Weights of a small transformer language model.
Training: a variant of SOAP for these matrices, 393M tokens.
Each number is 50 + 15 x the weight over its row's rms, rounded and kept within 0 to 99. Layers, rows and columns count from 0. The size before them is the row's rms in percent of the matrix's.

# layer 4 MLP down (transposed), 576x192, rms 0.249, rows 179-197, columns 0-191
098:49 28 51 69 65 51 45 69 62 58 45 37 33 69 43 54 64 68 42 41 55 29 34 40 34 48 67 52 49 64 29 68 43 65 52 61 62 60 55 61 90 52 25 63 25 50 44 60 58 37 41 58 71 72 56 46 63 63 64 58 58 77 50 56 57 54 33 45 51 32 06 68 28 69 39 45 35 35 28 45 49 43 65 62 35 50 32 49 53 60 78 58 55 56 63 33 66 57 48 60 57 46 47 56 32 41 54 59 51 45 47 39 51 64 59 44 61 49 39 33 57 29 57 71 28 40 50 46 39 68 48 58 80 82 39 60 51 38 42 64 52 52 66 15 30 77 45 44 45 42 45 42 45 45 72 68 45 26 15 36 12 53 76 50 42 41 54 29 45 70 38 46 37 89 48 62 68 43 43 63 22 59 81 37 12 29 32 60 18 50 40 60
086:52 77 37 65 63 46 52 37 44 77 31 76 43 63 38 63 85 57 00 71 29 45 67 62 43 33 51 59 58 51 35 53 48 38 50 47 47 51 61 59 63 61 46 73 24 50 54 70 44 61 44 57 99 58 82 47 59 35 06 49 58 59 44 55 54 28 41 48 43 62 48 46 24 42 56 72 58 48 48 22 46 54 37 51 43 43 41 31 39 62 42 49 41 51 39 53 57 53 81 43 53 57 35 63 28 59 40 49 56 36 38 53 61 23 72 42 33 48 63 16 36 73 44 62 31 33 53 55 45 43 51 68 43 35 37 46 54 45 45 46 47 61 24 36 29 61 71 36 30 45 45 61 42 48 29 54 60 32 38 61 29 51 52 51 67 38 48 53 61 51 36 21 51 87 36 54 21 52 47 48 43 55 54 21 46 51 68 54 67 43 66 45
104:25 60 58 51 46 64 44 42 34 85 50 56 65 48 45 72 46 61 54 50 48 51 64 69 53 66 68 51 63 13 49 46 39 36 29 64 64 61 48 71 62 31 60 44 54 46 40 29 75 71 50 26 35 83 31 56 36 53 54 47 79 23 13 40 48 45 53 56 68 63 22 37 48 33 60 83 42 53 70 48 50 40 42 89 39 66 40 40 39 59 68 18 22 17 68 45 51 60 42 39 32 47 65 44 61 49 39 69 47 45 49 55 62 44 48 65 24 30 35 44 41 62 49 51 40 53 48 46 30 52 31 50 74 67 36 58 81 34 50 63 38 59 86 34 22 24 37 60 34 36 30 56 56 51 44 55 64 52 18 57 47 70 59 47 61 78 52 40 52 39 42 49 31 23 32 40 40 50 57 44 65 40 47 34 39 48 44 70 31 56 33 52
098:58 34 61 30 32 58 61 50 77 51 75 02 53 59 35 45 58 58 25 64 43 41 51 48 62 70 46 46 35 43 23 63 28 21 41 52 68 63 49 66 76 40 46 99 56 55 52 56 72 48 20 72 68 48 35 42 54 54 47 72 64 66 52 60 61 65 45 62 49 56 47 71 42 38 28 39 42 44 47 50 61 63 25 72 39 39 35 53 68 30 42 55 39 46 42 33 36 16 59 51 30 28 44 26 48 30 37 69 43 28 25 41 61 44 57 46 54 22 54 60 23 38 55 41 45 64 57 49 25 57 56 36 45 58 24 47 81 41 50 75 49 57 42 55 42 65 57 68 57 61 47 48 46 45 38 31 30 62 49 38 53 56 60 52 72 55 55 47 64 58 43 62 45 36 75 35 37 35 43 66 51 66 59 57 19 21 65 57 63 36 32 56
101:35 42 43 28 35 35 37 49 39 39 68 31 50 38 51 57 62 47 56 62 71 49 40 62 24 32 55 40 74 39 81 58 54 54 51 56 80 34 49 46 60 56 56 59 62 77 31 56 56 45 34 38 82 54 53 46 55 65 38 52 58 70 53 34 67 26 87 39 32 41 71 22 45 68 38 56 50 50 42 57 32 73 49 62 51 50 38 50 38 54 24 33 41 33 24 36 64 35 55 44 52 78 80 34 52 40 30 61 37 37 52 57 47 59 62 56 29 43 37 57 57 51 61 70 51 41 52 54 50 61 53 55 46 31 63 18 62 52 58 41 38 62 60 56 75 83 17 22 79 71 95 37 50 41 67 53 50 59 50 43 36 41 34 58 50 37 53 80 38 42 51 56 80 58 35 49 56 75 46 92 64 62 30 46 42 42 53 32 31 52 71 75
098:65 36 54 41 58 68 63 58 34 27 40 46 63 35 66 45 50 46 12 53 26 50 54 54 50 50 80 38 53 28 63 25 70 53 56 31 71 61 76 25 24 57 48 45 34 00 62 33 53 75 41 53 53 36 56 82 43 87 43 37 35 58 46 54 56 53 39 32 69 65 44 49 37 52 67 46 76 41 35 66 56 36 75 55 48 68 99 48 39 38 39 57 32 30 52 57 45 54 53 08 50 52 57 36 47 31 46 44 40 70 38 42 66 46 33 64 28 38 28 45 57 34 54 39 66 51 63 58 47 52 17 70 55 46 77 50 52 59 48 68 52 29 46 54 69 50 39 24 27 34 62 33 46 52 55 50 49 77 41 32 58 56 30 48 46 58 46 48 42 66 39 49 58 51 43 54 61 54 31 66 42 62 49 51 68 74 69 73 40 32 60 53
101:82 49 38 24 39 45 44 22 54 47 56 28 61 51 62 54 58 41 31 30 63 57 49 62 54 26 55 26 38 57 60 35 43 60 51 46 63 56 18 57 61 52 87 40 52 33 35 62 40 60 58 59 58 27 64 58 42 71 49 51 43 42 48 35 33 45 53 43 49 70 68 58 75 67 39 35 59 49 83 65 27 34 13 43 57 50 42 74 53 39 52 55 62 31 29 29 46 71 63 57 50 59 53 40 56 56 47 57 43 42 72 52 38 63 46 46 34 44 29 50 56 30 47 31 78 53 62 72 84 34 48 39 44 71 42 19 43 41 68 29 46 66 45 39 32 48 38 25 34 50 44 72 48 54 46 34 70 43 48 65 27 37 41 61 45 43 53 61 77 69 78 33 40 38 59 39 53 23 55 70 60 04 43 50 27 40 13 60 69 36 77 50
107:37 44 62 59 39 51 33 52 37 59 51 48 29 40 47 56 52 71 65 54 52 70 39 72 22 45 54 42 46 47 36 63 23 58 48 73 58 50 29 47 38 58 61 48 25 50 42 76 67 32 44 56 54 52 38 59 72 24 36 30 70 59 40 56 48 34 35 50 67 62 49 43 57 46 50 60 19 16 63 47 65 55 52 41 61 54 57 34 60 65 59 61 73 49 96 46 56 28 85 68 59 95 49 76 68 88 56 44 13 50 30 51 44 74 66 40 20 31 47 45 36 46 47 32 35 43 66 53 43 56 75 69 38 57 33 46 28 70 57 64 84 42 40 55 67 32 44 66 50 47 42 19 33 40 54 52 75 53 27 26 54 76 66 59 52 47 55 48 53 28 66 31 52 53 51 57 53 23 45 45 49 58 60 42 64 59 69 57 39 50 61 65
102:35 70 28 69 76 45 89 70 60 62 56 59 55 45 30 45 43 40 43 30 62 47 38 52 51 52 71 63 38 51 46 44 52 46 47 68 44 52 71 45 33 57 53 43 47 35 52 48 60 35 58 23 50 61 51 38 73 44 38 28 39 54 45 47 34 37 40 71 35 75 41 58 51 59 48 55 39 28 81 63 54 44 57 83 50 58 57 21 54 37 37 79 84 44 58 21 60 60 66 54 70 37 40 63 58 49 49 36 63 51 59 24 48 56 29 59 55 64 39 35 44 64 81 58 74 65 56 66 37 40 58 74 28 65 50 63 20 61 72 69 38 43 53 81 71 42 36 61 51 40 60 21 75 24 48 59 73 61 50 52 46 40 22 44 50 48 55 64 61 41 56 85 52 45 39 74 62 30 30 50 15 38 36 54 39 72 44 69 17 40 30 47
106:41 46 48 81 61 55 43 21 65 44 48 40 48 61 36 34 51 47 25 42 42 42 54 28 48 61 55 56 24 23 55 37 58 60 44 35 57 54 62 48 45 72 58 38 74 61 49 60 44 14 48 44 22 58 36 47 24 49 66 51 62 37 42 66 55 53 64 62 36 24 58 70 60 62 60 48 29 51 29 49 41 62 45 70 57 71 48 48 58 78 57 30 77 66 33 31 52 65 46 45 54 51 42 64 45 20 42 49 32 52 43 35 66 34 37 36 73 24 54 42 51 54 38 64 41 57 34 39 50 31 28 56 38 64 52 41 69 52 49 71 56 28 72 36 62 55 37 44 50 70 48 56 52 43 29 20 15 57 31 53 31 44 59 36 46 45 77 15 31 58 39 38 14 59 31 65 27 53 32 40 40 54 99 66 48 57 58 33 38 74 49 43
098:47 77 69 61 47 51 64 86 27 39 34 56 56 74 34 27 34 46 39 64 31 25 48 57 59 88 52 40 46 35 52 39 32 42 36 49 50 31 68 71 32 71 21 53 37 94 34 51 51 57 52 44 92 61 59 45 41 66 92 35 10 40 54 57 58 45 49 67 46 60 63 28 40 32 54 47 41 30 50 59 50 51 58 55 31 65 85 68 22 60 41 61 53 32 45 59 40 61 35 61 35 42 53 60 64 40 21 59 50 72 36 31 76 77 39 56 59 61 62 55 49 50 51 56 60 51 66 76 46 45 59 36 38 22 46 34 61 44 67 51 44 44 26 49 47 61 51 39 80 58 43 29 65 50 62 70 47 51 57 53 59 57 50 54 30 79 35 60 53 30 64 81 75 57 46 51 47 55 38 52 68 38 39 43 54 47 60 55 32 54 61 59
106:50 75 74 64 23 45 32 67 45 52 49 31 48 53 63 52 34 48 40 55 50 54 31 51 27 49 38 47 51 67 52 52 28 59 63 74 58 61 62 33 61 39 48 57 43 48 38 61 25 70 57 78 68 58 39 37 51 38 60 46 32 80 58 97 54 57 56 42 76 44 48 51 21 40 54 39 64 51 34 49 61 77 75 61 47 53 38 47 73 69 51 64 43 48 41 50 47 36 45 56 62 54 57 48 25 36 53 46 18 21 79 67 67 41 41 54 61 73 60 65 72 61 66 46 68 64 53 61 38 44 37 64 53 66 35 27 77 35 29 48 56 56 43 15 46 55 65 27 58 42 74 43 78 49 55 58 38 54 46 48 58 98 47 48 88 65 52 66 84 44 36 59 36 50 27 53 68 72 43 64 44 43 58 53 67 61 67 53 37 54 16 34
087:27 45 29 34 48 55 69 52 31 51 49 65 54 40 45 63 70 66 56 41 51 83 60 59 31 51 26 48 43 47 58 97 52 65 53 55 64 74 78 47 56 51 27 84 23 66 62 60 38 39 62 74 50 25 63 63 54 73 29 58 49 46 55 47 40 43 68 41 44 37 36 60 33 62 25 57 54 55 86 44 70 32 51 37 50 33 52 43 46 36 54 83 45 27 68 48 63 49 21 61 27 58 59 53 46 33 63 42 67 31 44 64 50 66 66 39 45 62 52 38 43 49 49 76 76 36 26 66 43 82 35 51 66 54 65 54 33 64 37 68 38 84 36 50 54 48 28 37 64 62 56 55 30 45 70 73 30 36 65 50 37 66 43 29 65 66 30 64 32 22 60 49 57 61 48 31 63 30 53 64 64 51 59 70 56 67 47 49 58 55 30 67
106:68 45 57 47 42 46 43 51 57 70 43 37 50 70 45 59 58 70 28 58 49 28 42 42 55 35 56 51 35 65 54 47 59 85 58 20 46 57 26 41 61 25 32 33 53 48 72 77 44 46 86 63 75 60 51 44 19 50 49 30 51 49 34 41 50 16 82 59 55 55 34 72 26 44 37 19 48 64 40 30 58 48 53 88 49 53 59 29 28 43 40 52 48 31 57 30 59 56 48 28 71 45 54 10 53 32 49 37 38 30 72 34 51 48 58 86 29 62 40 38 40 56 60 51 14 64 48 38 40 47 62 52 45 46 43 56 25 59 62 34 64 53 65 62 64 51 66 70 38 28 58 53 58 56 46 59 58 68 47 69 43 48 59 56 61 52 50 42 50 64 72 35 42 79 69 67 54 37 58 29 27 53 39 61 26 77 78 75 58 51 46 68
095:35 53 55 46 45 50 29 56 48 65 58 44 52 47 32 32 76 50 67 54 72 70 46 57 83 42 84 38 56 68 40 47 60 29 56 57 52 42 38 62 50 57 05 54 59 82 58 33 44 72 61 48 41 55 41 48 56 15 42 39 58 59 38 63 41 43 55 51 81 39 58 10 55 68 76 51 58 48 30 54 37 39 41 49 44 51 85 37 51 44 25 47 51 43 62 48 78 49 79 50 38 50 45 50 39 47 71 65 41 58 64 70 26 21 36 45 95 54 46 61 47 37 45 32 49 52 36 43 64 72 55 34 46 54 41 39 56 67 46 29 69 42 32 40 43 34 45 49 73 49 51 72 59 47 52 45 41 38 46 65 40 43 63 79 57 19 53 47 29 52 53 69 48 38 76 49 39 64 30 59 80 46 71 41 81 74 41 09 43 53 60 45
096:68 53 31 38 45 50 67 52 62 43 66 80 36 61 46 53 32 66 49 66 76 28 60 59 37 73 66 18 63 60 22 33 41 54 44 39 61 36 56 57 76 41 60 56 23 46 56 87 55 81 58 69 27 42 43 17 41 50 61 46 65 50 43 79 18 52 54 56 32 49 29 43 39 50 37 40 60 45 31 47 85 56 49 46 30 46 61 20 63 51 40 62 34 43 39 47 12 38 47 54 43 55 85 75 62 67 35 34 49 47 44 45 25 33 95 41 31 71 78 64 55 51 39 56 63 45 49 50 36 41 61 63 41 37 38 42 66 42 49 41 44 38 28 53 47 63 50 64 38 32 46 45 50 41 22 55 44 87 55 50 53 65 34 48 81 54 34 75 57 53 59 63 70 57 38 41 62 54 57 55 43 65 55 49 30 34 53 46 72 49 32 61
092:53 34 32 53 76 81 37 23 53 42 76 60 27 56 46 51 15 41 51 42 43 65 74 41 55 59 49 64 75 30 78 58 21 60 47 60 43 43 65 54 45 70 43 99 52 58 59 33 79 23 82 72 68 45 41 53 27 69 44 39 43 50 62 19 43 20 61 47 54 69 28 43 44 45 71 47 57 30 54 46 75 60 53 62 69 49 52 33 54 49 73 31 70 23 48 62 47 33 50 50 38 66 42 60 36 38 37 65 49 36 69 58 70 42 44 41 46 77 55 36 52 38 69 48 63 61 55 49 47 52 53 62 43 43 53 51 39 79 50 39 51 42 66 41 70 54 58 67 77 67 57 54 44 69 43 31 39 71 41 24 64 46 35 31 47 44 47 37 34 48 40 96 39 72 63 46 53 37 52 39 43 57 60 38 37 69 63 45 44 55 54 28
102:47 55 58 59 40 14 60 83 53 60 51 65 68 35 27 41 80 23 28 71 45 52 38 58 39 56 75 28 42 57 57 69 42 35 62 38 34 74 42 35 60 67 40 59 44 45 67 57 48 14 47 54 31 40 67 42 53 45 32 66 25 68 82 62 80 75 46 52 57 74 39 37 43 44 77 41 41 52 39 31 55 43 56 63 58 50 55 46 58 51 46 63 27 63 43 54 22 43 48 51 59 56 43 46 71 52 48 64 51 60 58 42 35 42 36 08 61 81 48 57 65 56 37 82 52 40 63 60 39 41 42 28 44 52 54 53 34 62 69 46 49 32 49 57 81 46 31 66 51 46 62 48 53 50 75 54 59 53 62 59 89 42 74 43 58 55 75 60 63 28 34 60 46 39 80 59 64 51 12 61 50 76 45 64 41 36 34 51 73 42 45 21
100:30 51 46 39 49 42 66 39 39 50 67 50 46 62 28 46 32 46 46 72 37 65 48 07 76 28 51 25 10 68 48 56 52 58 27 33 36 61 68 61 29 60 41 66 48 42 27 69 68 66 50 38 58 42 47 28 42 25 56 45 50 44 58 54 40 64 25 28 55 65 40 78 62 78 32 53 64 37 55 61 47 51 43 33 57 59 52 55 46 51 43 40 79 79 75 51 47 39 51 52 59 56 40 47 65 58 50 38 53 45 54 71 34 62 37 55 61 40 54 21 52 72 49 45 41 57 52 18 52 41 74 37 68 52 92 55 54 41 48 68 67 72 63 46 43 63 47 53 40 21 25 52 59 14 64 70 41 46 75 41 47 31 22 51 70 47 60 67 39 26 44 44 35 61 44 44 63 33 51 47 51 61 49 64 39 68 11 90 53 55 60 55
# layer 4 MLP up, 576x192, rms 0.248, rows 180-197, columns 0-191
100:61 60 60 59 60 57 42 31 29 57 44 18 59 55 35 29 40 23 38 51 58 09 69 47 34 45 37 45 75 68 44 39 60 54 46 65 43 39 58 55 48 46 28 36 46 29 56 63 66 22 41 57 61 55 44 81 45 45 21 59 41 43 52 19 33 34 53 54 47 56 67 65 57 43 59 61 43 43 59 30 76 16 36 42 37 42 47 26 58 39 37 13 48 43 43 57 27 52 22 39 34 50 43 39 62 37 13 57 33 58 55 52 45 52 33 61 47 68 72 47 73 99 69 60 47 56 77 39 63 43 50 31 50 54 54 73 54 67 59 45 63 60 69 44 62 51 65 34 41 63 82 61 42 69 49 83 56 39 56 45 43 49 42 61 61 76 53 50 52 70 36 38 62 31 44 65 33 58 43 39 31 31 23 50 66 61 26 51 29 62 57 45
113:42 57 60 27 41 50 59 53 22 40 55 24 34 45 48 42 53 42 46 38 68 43 52 80 45 31 44 57 58 24 61 43 54 41 30 09 51 42 62 57 51 01 44 53 27 49 26 66 44 32 83 43 78 86 62 63 51 85 65 37 29 41 34 42 58 61 37 76 42 65 74 66 63 60 52 40 71 42 64 47 49 61 40 45 38 49 39 22 58 62 64 57 41 45 44 44 31 28 49 41 42 37 45 46 49 51 41 34 59 42 38 68 62 68 38 72 35 24 62 52 28 50 42 70 43 52 31 26 38 54 62 42 16 30 31 56 76 60 50 31 51 53 17 54 63 58 70 16 57 68 43 49 53 81 43 37 34 50 43 55 23 67 47 62 52 78 39 60 48 49 51 32 70 56 60 69 64 71 48 55 47 56 38 26 52 61 38 50 48 54 58 49
094:39 65 50 46 36 50 08 46 41 39 63 39 45 52 53 40 84 70 39 58 56 47 45 11 53 35 41 52 48 36 47 75 65 30 60 41 73 62 35 45 38 48 27 50 52 51 65 67 51 62 70 35 49 38 59 59 20 47 37 65 43 84 53 66 63 45 49 48 44 50 30 68 60 47 61 53 54 41 66 37 45 66 42 59 63 70 76 62 43 57 06 49 51 72 44 51 52 67 55 45 60 69 41 57 19 72 37 60 45 23 49 22 65 46 23 30 42 60 57 53 51 56 51 39 59 30 47 63 54 53 37 54 28 50 44 49 48 31 97 59 48 70 38 56 34 78 55 37 65 64 40 54 40 52 49 25 17 42 80 62 84 34 59 77 49 36 34 64 76 58 75 31 39 49 35 69 33 41 48 57 57 30 47 53 30 36 38 56 54 36 60 39
095:37 75 39 47 72 65 50 50 84 50 54 40 56 54 62 50 51 52 47 99 62 50 62 65 66 43 79 29 41 25 39 37 16 41 63 60 40 35 50 34 48 48 31 75 41 50 53 49 16 54 54 33 62 81 65 49 55 65 46 48 76 45 49 56 60 61 64 59 44 57 49 46 65 50 68 75 33 63 47 38 34 65 55 42 74 70 42 53 59 36 36 49 65 23 55 42 67 41 51 38 61 45 50 70 27 41 78 45 59 50 62 55 54 34 69 46 54 73 35 66 49 32 57 60 44 36 39 50 53 52 27 45 57 29 70 63 57 59 49 51 48 36 67 59 31 25 39 61 48 44 58 38 64 30 60 75 61 55 60 68 55 39 39 36 52 53 49 47 77 33 58 23 96 56 41 94 15 52 62 33 69 31 48 61 81 56 32 63 67 36 55 58
093:40 77 44 56 58 61 50 25 18 70 76 55 55 59 47 75 40 59 53 52 65 42 56 48 47 39 84 37 51 26 46 72 65 45 45 76 56 53 54 40 55 66 73 62 22 71 63 14 49 62 43 42 37 72 52 74 47 56 25 35 74 37 52 45 61 42 43 55 68 69 66 44 45 73 44 48 73 36 48 33 25 35 55 53 45 39 48 43 49 68 69 47 63 51 83 37 54 87 75 60 71 30 65 52 00 34 61 49 53 61 43 41 45 48 49 62 37 49 71 15 64 35 64 55 53 49 43 46 30 48 54 56 55 40 48 58 67 50 74 42 77 58 38 16 63 67 45 67 51 57 45 48 27 29 81 27 28 45 73 44 53 38 40 70 53 31 57 67 42 56 58 60 39 66 77 65 42 47 46 38 45 38 45 42 43 50 57 44 58 36 60 35
089:50 58 61 19 61 62 53 43 31 68 67 43 64 53 57 42 31 14 51 46 57 45 66 40 53 38 44 54 42 38 24 44 31 46 48 47 46 62 70 37 53 52 51 88 44 60 43 62 24 62 50 79 36 62 24 92 53 61 71 38 35 47 37 74 36 56 27 58 70 46 38 21 44 31 57 49 48 26 65 41 36 44 41 39 52 05 70 50 67 32 47 51 43 62 30 70 73 44 32 58 26 38 44 34 39 56 53 61 70 48 38 59 53 41 56 67 64 29 71 58 45 55 25 38 48 43 51 45 45 32 35 58 49 41 55 30 49 59 39 54 45 34 60 74 46 28 05 69 33 65 54 50 45 41 52 42 58 38 57 37 20 58 55 26 58 68 22 34 33 67 60 48 76 44 27 56 45 37 49 57 62 43 80 75 63 38 80 66 48 44 54 45
116:32 62 39 36 31 85 52 42 64 40 21 38 44 39 61 48 44 76 46 53 55 42 32 46 53 68 45 35 51 44 42 74 50 63 22 53 39 60 14 52 64 85 37 60 50 54 50 67 52 18 46 80 56 34 55 63 37 66 46 36 38 57 24 47 41 49 72 38 53 62 27 40 43 38 57 37 38 47 82 71 39 40 53 31 46 60 47 68 32 74 76 45 84 70 69 53 34 47 77 28 29 36 40 67 69 49 63 37 70 53 52 50 74 31 32 42 29 66 61 44 31 35 55 57 49 50 53 31 48 67 73 49 34 51 58 45 31 61 51 56 31 33 62 31 57 16 54 54 21 32 33 67 58 41 67 32 26 40 57 26 37 55 46 56 45 72 52 27 57 55 76 50 78 66 52 40 50 49 40 40 77 52 55 78 58 46 63 52 42 54 34 52
095:34 72 71 60 49 43 25 29 75 62 65 36 34 61 43 70 57 60 55 65 59 52 58 54 44 55 56 48 34 37 14 53 61 78 71 51 57 42 56 46 54 34 53 51 65 31 49 41 64 41 59 10 31 44 60 47 42 41 57 65 28 44 24 64 62 62 50 44 61 62 51 41 72 48 47 42 58 70 53 60 51 46 61 46 64 50 20 70 72 61 66 67 75 85 55 56 33 41 45 42 37 47 34 41 78 30 55 54 51 26 42 21 73 33 71 68 56 54 52 43 37 54 79 62 40 62 70 15 49 19 51 47 87 60 21 34 38 54 37 72 56 50 53 36 51 30 53 66 36 41 67 77 64 49 46 31 52 71 47 59 51 57 10 51 63 62 63 31 77 60 50 62 48 73 41 39 55 35 47 51 37 67 68 31 51 41 82 53 61 70 56 47
113:38 53 73 32 38 55 57 22 34 47 34 44 35 33 33 72 60 65 14 40 47 50 34 64 56 57 48 54 64 64 66 44 87 24 74 37 62 66 72 70 48 63 59 45 72 41 42 62 39 33 44 33 69 40 12 38 41 40 68 37 59 27 53 51 38 64 54 57 56 26 62 42 35 45 46 50 46 20 45 20 42 32 35 39 50 44 35 63 55 69 33 50 51 37 35 54 51 48 53 25 70 28 68 48 84 46 64 66 27 66 43 33 23 37 38 57 37 67 67 67 24 41 44 41 43 49 64 57 49 34 35 47 41 52 34 39 43 52 61 33 66 56 64 79 57 20 58 50 92 60 60 59 41 39 48 33 37 71 36 33 45 64 48 27 50 61 63 34 47 62 44 54 42 41 31 32 20 60 75 50 63 32 79 47 55 52 46 58 32 47 31 61
098:57 58 61 78 41 25 19 56 51 66 43 50 64 61 42 17 41 64 30 47 52 59 67 55 47 66 44 56 50 47 22 55 29 61 46 50 41 67 26 47 63 38 77 45 51 45 60 76 57 56 44 53 26 64 39 21 34 38 45 40 65 30 56 65 68 49 75 56 41 75 61 41 44 30 66 66 72 56 40 78 73 54 60 65 35 35 40 65 26 36 60 49 42 76 77 41 54 25 24 36 16 62 40 74 55 61 40 44 63 35 45 45 57 60 29 61 61 27 75 56 30 65 64 45 35 28 61 44 58 49 57 54 66 55 48 72 63 39 27 59 33 37 38 31 58 38 69 71 37 62 50 70 65 51 53 52 45 82 67 64 64 45 49 35 49 41 38 73 45 63 50 49 61 67 41 42 33 62 55 44 38 40 74 69 55 52 63 53 12 73 69 82
110:67 41 21 55 71 36 33 60 11 38 51 49 32 60 67 57 62 49 32 39 50 54 31 39 40 63 46 72 61 70 39 47 25 46 61 14 37 62 55 56 78 49 45 42 46 59 16 55 44 55 43 41 39 57 57 59 49 50 73 64 31 52 17 50 33 45 42 26 68 48 56 51 42 76 63 45 58 71 60 47 38 52 66 54 43 48 19 53 81 57 29 59 31 50 72 53 62 40 50 61 52 55 46 50 40 24 56 68 65 73 47 63 43 13 41 64 48 48 40 42 37 64 16 46 58 43 15 62 37 51 64 66 37 61 70 42 45 38 38 19 45 46 54 11 19 57 43 77 46 36 58 51 47 70 38 52 47 37 33 28 27 61 56 65 33 48 40 62 63 32 34 67 51 60 61 68 52 31 53 35 49 47 46 77 86 61 37 29 69 48 59 53
092:71 67 51 58 51 30 38 55 44 53 54 57 47 68 45 59 20 29 34 60 76 50 49 69 52 26 61 44 45 48 41 27 53 48 37 57 61 46 19 48 51 86 30 65 57 64 11 47 46 47 57 53 55 65 50 41 65 45 30 86 45 75 58 45 41 45 54 64 37 55 78 30 45 61 49 60 64 36 38 70 57 20 52 38 41 51 51 54 45 41 32 40 65 63 39 49 32 40 37 56 32 49 45 46 34 24 31 38 51 34 49 75 27 39 34 61 49 50 59 41 70 33 67 25 43 57 35 33 38 65 65 87 24 45 00 32 43 33 62 62 32 38 56 55 67 60 52 47 45 61 55 70 46 48 66 60 49 56 40 46 32 27 51 41 45 28 75 85 65 60 45 20 74 40 59 64 34 71 45 27 48 51 37 24 41 36 35 45 56 29 55 26
103:59 35 69 58 71 42 52 24 48 31 42 51 08 55 34 64 60 59 48 44 55 43 56 49 55 29 45 64 54 25 25 48 48 71 78 73 51 26 29 71 63 61 36 34 39 54 17 37 48 66 31 59 67 47 58 85 38 52 23 66 40 36 56 55 56 61 26 72 56 53 50 48 35 59 68 75 38 51 56 44 21 34 65 41 53 48 43 63 67 61 49 79 66 46 40 49 64 51 50 60 73 33 78 41 70 73 71 46 31 73 58 57 41 48 70 85 47 74 59 42 60 64 47 40 53 33 56 56 61 52 29 80 19 58 42 58 57 73 51 20 49 34 46 36 55 61 28 58 66 42 27 42 63 73 46 78 47 26 73 70 43 66 31 48 40 41 51 31 56 59 30 67 60 37 53 46 79 36 33 35 49 54 46 74 46 48 48 46 50 53 54 57
097:48 48 69 39 64 78 28 52 61 81 57 68 57 48 67 56 45 71 66 41 45 36 32 76 28 45 53 65 46 58 58 19 46 54 56 34 41 79 46 20 68 28 53 56 74 30 46 33 33 59 78 31 38 42 24 48 47 49 48 46 63 39 65 79 45 36 57 20 70 41 36 60 59 26 54 39 55 48 39 44 73 36 36 26 54 54 49 57 77 44 19 68 48 39 46 73 59 48 45 44 67 63 33 27 47 71 66 51 59 49 58 40 68 40 61 55 51 40 90 62 61 62 57 37 29 74 39 50 74 38 42 35 52 66 40 47 80 43 70 48 45 67 51 39 57 47 48 59 23 49 56 35 61 47 32 59 59 33 38 51 47 26 68 35 68 21 29 53 75 79 39 39 25 57 24 58 52 50 55 58 57 43 49 51 48 76 65 38 49 21 56 28
094:46 58 57 67 53 61 58 29 59 64 45 64 51 55 70 51 70 55 31 34 53 55 50 52 41 58 59 54 30 42 36 34 63 49 74 55 34 20 56 40 45 45 73 51 50 43 40 40 73 60 41 81 66 52 55 28 67 71 63 28 80 45 74 54 43 60 56 57 58 61 41 65 57 25 41 63 30 15 33 73 73 35 34 43 59 66 66 65 56 42 55 73 60 44 44 39 39 54 49 63 24 63 71 50 36 44 58 49 37 50 37 27 63 33 41 72 53 39 53 70 26 75 22 49 54 71 35 42 14 60 66 37 59 44 50 13 43 33 37 39 25 62 59 63 26 25 57 45 80 47 15 58 66 56 37 63 67 25 35 51 60 38 44 74 52 70 58 31 21 33 67 28 34 61 48 46 47 56 56 69 59 34 26 45 39 68 45 57 39 59 72 56
094:83 49 15 60 68 48 49 42 54 52 58 90 31 49 40 55 64 59 37 61 58 47 63 44 42 79 33 62 67 62 30 27 51 61 37 33 72 55 47 38 19 63 51 58 52 62 65 33 58 45 60 64 40 76 18 57 66 45 45 34 47 27 57 52 56 47 61 51 46 42 61 44 39 62 52 88 57 65 61 56 39 16 34 49 44 72 51 49 44 51 44 58 48 69 43 64 42 65 69 45 59 52 52 15 55 46 38 65 35 39 35 45 60 38 39 41 62 28 25 43 64 62 24 43 47 69 41 36 53 42 59 51 31 62 67 45 87 50 80 63 46 64 70 67 57 31 68 53 13 32 60 71 33 40 33 74 43 64 63 51 67 19 58 32 46 61 27 55 54 56 59 62 45 36 02 72 47 64 61 47 45 49 80 41 52 39 49 62 49 49 59 62
099:59 33 52 62 52 64 40 63 48 64 35 46 68 45 48 18 37 37 60 43 50 51 62 21 70 60 36 59 46 32 62 48 34 57 45 41 30 50 62 59 65 27 63 60 60 46 40 35 59 38 50 39 42 15 64 54 38 33 68 49 50 56 47 21 78 71 60 55 39 23 36 62 62 77 37 50 23 63 46 42 65 66 64 50 53 35 50 30 42 59 63 32 59 38 39 61 73 60 52 44 44 58 67 69 57 72 25 50 50 56 42 42 66 84 43 73 56 56 46 63 43 56 34 19 38 62 71 25 54 26 64 61 14 56 47 49 37 55 61 39 49 50 58 67 66 47 63 51 84 58 31 41 60 57 43 82 67 27 70 69 36 63 36 60 46 61 53 26 57 50 17 28 56 22 36 65 58 53 77 62 38 19 65 66 55 59 47 68 76 78 72 42
099:48 50 36 60 42 20 69 61 73 71 46 45 69 43 61 45 44 32 40 52 55 57 26 44 42 28 71 47 67 39 55 49 37 53 37 45 34 44 47 69 88 52 41 56 56 39 38 60 48 63 43 44 64 64 84 62 62 60 54 63 38 54 64 68 44 69 49 83 41 42 31 22 49 44 61 38 35 67 55 65 32 43 52 65 45 31 39 53 38 63 29 72 70 57 45 44 25 54 27 41 68 31 25 53 54 62 72 46 49 43 64 63 53 58 84 64 46 74 18 36 34 55 82 50 64 64 67 41 41 22 20 69 49 61 65 64 20 63 49 56 63 48 63 14 32 40 42 34 74 31 33 43 45 54 52 66 20 47 78 40 42 36 23 62 58 67 53 46 21 54 35 28 45 37 50 62 44 37 50 44 52 56 31 50 37 23 37 24 53 45 50 60